Weights of a small transformer language model: 157M tokens.
Each number is 500 + 40 x the weight over its row's rms, rounded and kept within 0 to 999. Layers, rows and columns count from 0. Numbers have three digits each. The size before them is the row's rms in percent of the matrix's.

# layer 5 attention value, 64x64, rms 0.0988, rows 0-63, columns 0-63
106:444545501452459465471545466485434582451440526509499538509460481527545476507542476546592541479458472470572504496506449506492548525400500468458451529521453512486475507447466562447522513482456517
087:528525561470566505516499518467448449537504518571544498425412492471426517574475509486422430502454524455493502510516492551547561453498460468509525528480491452561494501491495470562482528439450485
088:407452444505567563515521477513509448492503571521511456464509534432470461542504472496545584487568498486419441522544489521531481499558513551510546508574466491487575459508532505491513515496559512
085:473500505482469512541581503479517463518536550473498440543491525477469484550483515489448519570490539468481428532545524539521411519526586619486432483492466545544497443415510505500514510508509476
110:494448463405453506449510442568453549519485510498495480439459512474505497446485566495475527477500471512430479447500493550528569473450541496499508528522515522474449544427411464420528491511559494
076:435498480439526529466479462464453397523475485509537481464508568472473453503443446507460434503477584515480440517482473522549469510475522467452527553480466517504457461493575537524483601519467482
109:510499560520455498514520537533520527517557508489501516532477532508452554518480577500510379539477521556499451502556540452475516476568537557571543581446543516500491465558552516526508524564486464
089:510480465482486517511575574495552389495496439528522431447488530438452541570515571474451468487489536519538538506484517565519423559464495549583528538481503480514514492535521527516504501526471492
106:517511462483497479495556545501495534525542558527524583495564584494413515489525524547454508491516467579499534513451522594507487479501399509425510562509509511460495482490455510453492534526440466
091:473537484563534461486533520482503536455455460587512517448445501529549531531484482485452420488470539509540580601464511496510490476455524525457483596537461524532476489464409516489459520486475486
124:545479513491436507517504594509521481501495453508522528431524508503431511523479511525408543520517494516454470542530521485474530474515535582586514551448510427495512465635473471493481496480476468
109:506534499500463449479519459457515456468448486509509555523541480505504488512463479549462416486463520461579558505524471543482536545454415419531538487549539586504517440472455546445496504521423506
088:567519510403469490482492577410519468492461527550487446574493547570455509517489477457480551492528543496444489518466510510504492547475444486502548502432532424525518414545488483518523524519477459
092:472465471495555480428559451476457437549475484521500523430509482490528478529493557371519546440489526500526538503445510503528514501412580500491508509502461570455482444453501504463532532459515516
090:459443467447488466473532508477534516542522492481451518541541579460479500492437465506516549523495551495507521473393549514568516508495498473378490507432483538505483493511485529423525456534572538
088:499487471532445418488488374537508420533522489430520575495534498492499514512510467452537533494558477501500522566523454508455534427475488419494480505460499475473553456516458507556511509485429479
085:450522499498574498492500557506519446542503552478539568492436477514525495520532519499462428508549553476525412478533507571548453532519537485530516588496495538570524482506491562393483464480508485
102:546491542573506508527492480579499497423484530512531579540559488513538481480492565607496415515463435487532514501450576509490531531540432434508484519535535509525503501432495483459509497515462522
088:420588516521492568481524533430475548431489515550484524501519460501562510472475490546525453509586471451549505480543541511501513520491424431503413580498469508522534495507515479488516508496548559
101:550493496535510557463499541500511518482559503497510537563532539468462511492489516505470504480471429540435489543490515585498484562529501513603561518503516508436541501593493436523493485555589438
094:515504456428467427516564446532456508439488546496543460521529524464511471501411471467469501520575584564524559439481522507557508516519520522414515503521528490509533507478420540488519513447475485
105:491429526570477571452504527505474495502456579491553558565526529504511531448460519536479468546520480468459437513514427488483568480479525432478420472492491465500474524450492490557475474481420445
090:492465516484537484516448482494488451569491491523417429438531532416542462515499510549517577581583467492461473447467493573513547470505552483490443505503483466500494508476483504450526527426525549
103:524465505548521544502552576486519541507513482541500469484481470479488539500414570481527406472475502537488475519471515450499485466510502533497471589496477496519551503570585408578469503503421495
088:505501486487517503446533508501441523534484575512560494453553469552577452478465532492535402492442564522510525544479501542471500507500535545549499497556512536546438474421502529413552530485443505
088:549584549490517552467554478470556471413470502542519510499474475486507474558455534517470472481507462498622516486504463526466438571456538435499463551541482466513530556477457547504513521526468540
092:545442484544581556522453542493497484485488438485506556552595542474466470520496533488550588538539461529493517497502496465514492446499551486506510527479501423492515430483538620515459491500486530
081:457480458421492467460532463495415524515490485534511491458470572477494540415460522434531459538491547463535574508471491547557467474444485484510472486504495440430525460581528485482517505580474491
087:485455507408474550577465496499503510494565503409448556460441513497465506444498546446445584515475480489509501504505476489486478435525522522439508503497442538527492448523444569478467522522432537
091:477551491439438507489513458488478514446581480497496516518429453491519535496504477553473453487433515443595595495484508563521442515485423423511524470519536486465545536540516515471458536550490505
099:497476504488506516576554472580562448501478540507538422505460532460453492471463522474448447492497508460462446502421536441481482534541512546576486448485514475525520484512568481467495503429422555
088:467487521536485430532481537536507653561498513454511443456507451493531459452489524533438516526489520544458513501509472429473472436501503476526528478529486406518529547462525529487524456555514532
109:483487528538518531395555507452497578469495499525486572486502542502515497534482515497435490506606506564476521538471523482549490524499446435494542409503509558497486524466469503490445514411445513
100:458456530528513503490504529466525494484490576564499493517487405558535483554564482612489535430538489474474513470542476447483532452515579490474576527515516542539493524483454463433486502497530446
097:552549510530475525526580457519517526536502475461543466468456435455547470478439511471510484432564432466560574523538492564502549476529470517503481497436487475449556507491491520540463528414482551
111:507457506486522470525519607437527454541507563503510449424532504418400529457473464527482498483510436537471521507453479474474448483510499501519521616496490475547458550481492548524505515551509488
117:416490495463483487478518424505472561507531455473465449502497431543574436576498491463497517533512499415580459427471495580521488476482473496468495447513456475572464470537490512493527470455508481
118:519521505478461447493495554468396431541554511479510508454540556487479478479591564522463544454445528529517550501497488408499528506508542476495513539518572538494558472447464561451468473491488468
112:491510508573533505534511444544509492487479596498469510474543453488560488453533421472555544507542463540538527452496489501572465453538469490539471578509454475456439419520522478490519491473551570
107:469517523571502573572414508472489505445522515481455565441517543428500468459486514513510482497449475507456425455455506493511525438520570479484539541495449557508489475531427470462526514540508571
099:565548490538490465542615487445494582533571481464486459502576502456493508525518452534556473476450488510519528481483528523500541522499425455507506503514499481559509564482462450573539520457478563
114:550509530509513542524485553476544502507486520508530513482429448527492455448447569445515488438567414506504508538490523456437404481532444487547463526556506552469496532545583548495494465534471492
118:563516506476438480465462547522535444530538538482491521501525588495532538472461482468502472498506434501469559617541471475461465530478508572495456558447544438516556517540510429507498506541511551
098:486459488493489493495543472431472465491513486418477437454497463526545472497619500560533505525493488511562499499519429522547512510484489470488513520599542523485452531529586548518480554427459538
105:453435465481517470470487397464478561446477491500449516498497474505491506460593495534497503530448560426499419477494487511566504434472503465464539490530503536519442504461504562455469556422493510
101:408498484454499520522536512465531497482456515475474551443418426449437461514494501570488477491467497461546478449484477528571480487477447493431550531458513542444458461491462533490507560443477566
086:445509535454481489484494482456526542525538609531479423520520485522519416459515498479545504486549419509479576493579443520524495480556468508534419528478521522469499496474465418502469540490556493
101:569483483450447506487514558458527493566492517536483442481611526455518425488512437496437485480438458483451508476495525505493459449526461462485484521406468440511535435547508566478529502490494500
102:509469513541555571462516469461483571527497495423547474472470458480442518538422500480467449466574430475493522493419508550447436501445511461484515571468450484519467509518484548518506481481569520
098:581458479486566419497524593511455512488441528564528476481439482511445443504478392487435499458524523534503498515483528456460464522507441504526540479475488536456506500468476538524506501454534424
113:533483466518415480499522479500499450539565479507522448498583533477502440454567510544539487485438540436500462444501445531530556497501441539509429496464440525480491454539445495462491528455501585
108:513413541537520500549529520480509532455460502497531480489463420514506539507438413457483572454552477531568535548464529410465443504490473529525542557488444485506476462556500477473447521525535469
085:470495532490489499499533488492463496528458567462544535469428435515457477521488560434507621505514517547487559565481575526551489483473529521503504538442508505460497496396543529582511489516519492
110:540445512491542418472540513535481511496492471549506512561437475534448574499414455430490504506539466543467498550486590470465487577521496521458497431505537506518477540533557464577522489520497473
103:466512470435536479447451561486478526481422572530462500533462498526504465457559459503433495492480484547466460537433510543496455445444533504514550549441500433553508591446518501496495477507540535
109:533498467539462590501466454433518542496473527474484546468599464438555439467527450521504493532487483492558479455433549484510458496484501486457507504585465476467428504507470543552488534426478520
094:480438517508473551470493459514566469515497526460468484463566406522550498449507542518466530477498488449515550531568496553539487452451534530486457524506512503535424524445575581567433527521502504
103:516513441486556485488478498511502599495478514578543578534497551490464510483478448467462508517534531579517509518597524452388462454521506519523509526545533502457487475459479562471451505527490447
111:522476482489451547568548450544504569526511455475472457519548492562578442528502519505514485479496513506548545411517473481519529475521484459517441423512507420510474415527496471496450539420464521
105:494538493519495526520470481542458459523533523489476607394487452468477454563475516497452442484500460520536439419526467525530559499508517483458500465548509517539394483517458548561532497466500525
096:519488484486477487518517465519381492511480482498495456516503503540574424453602506544435504526595559475485452453498478494523483524516463576567436491472489528494570496462531513476485517452493516
100:524525469473518432467472554505495492530475515537451616479486594448443559488446491433481475509493409505468455558457545486476496531501484546439522510453529462490552554520508455516520462509509535
092:518582521547470417499541512542467506553586500465553543544519512522523473487521500453526476505503472491555549521464482463489524502573459518522493475443530430439533446535492438559499475528561424
121:498613526480563451476468537454478547510550505519548441529539482508529492430553496564543481498429495507492449465534456468494508471495520410517532511571512533536494577510552479502475469536540448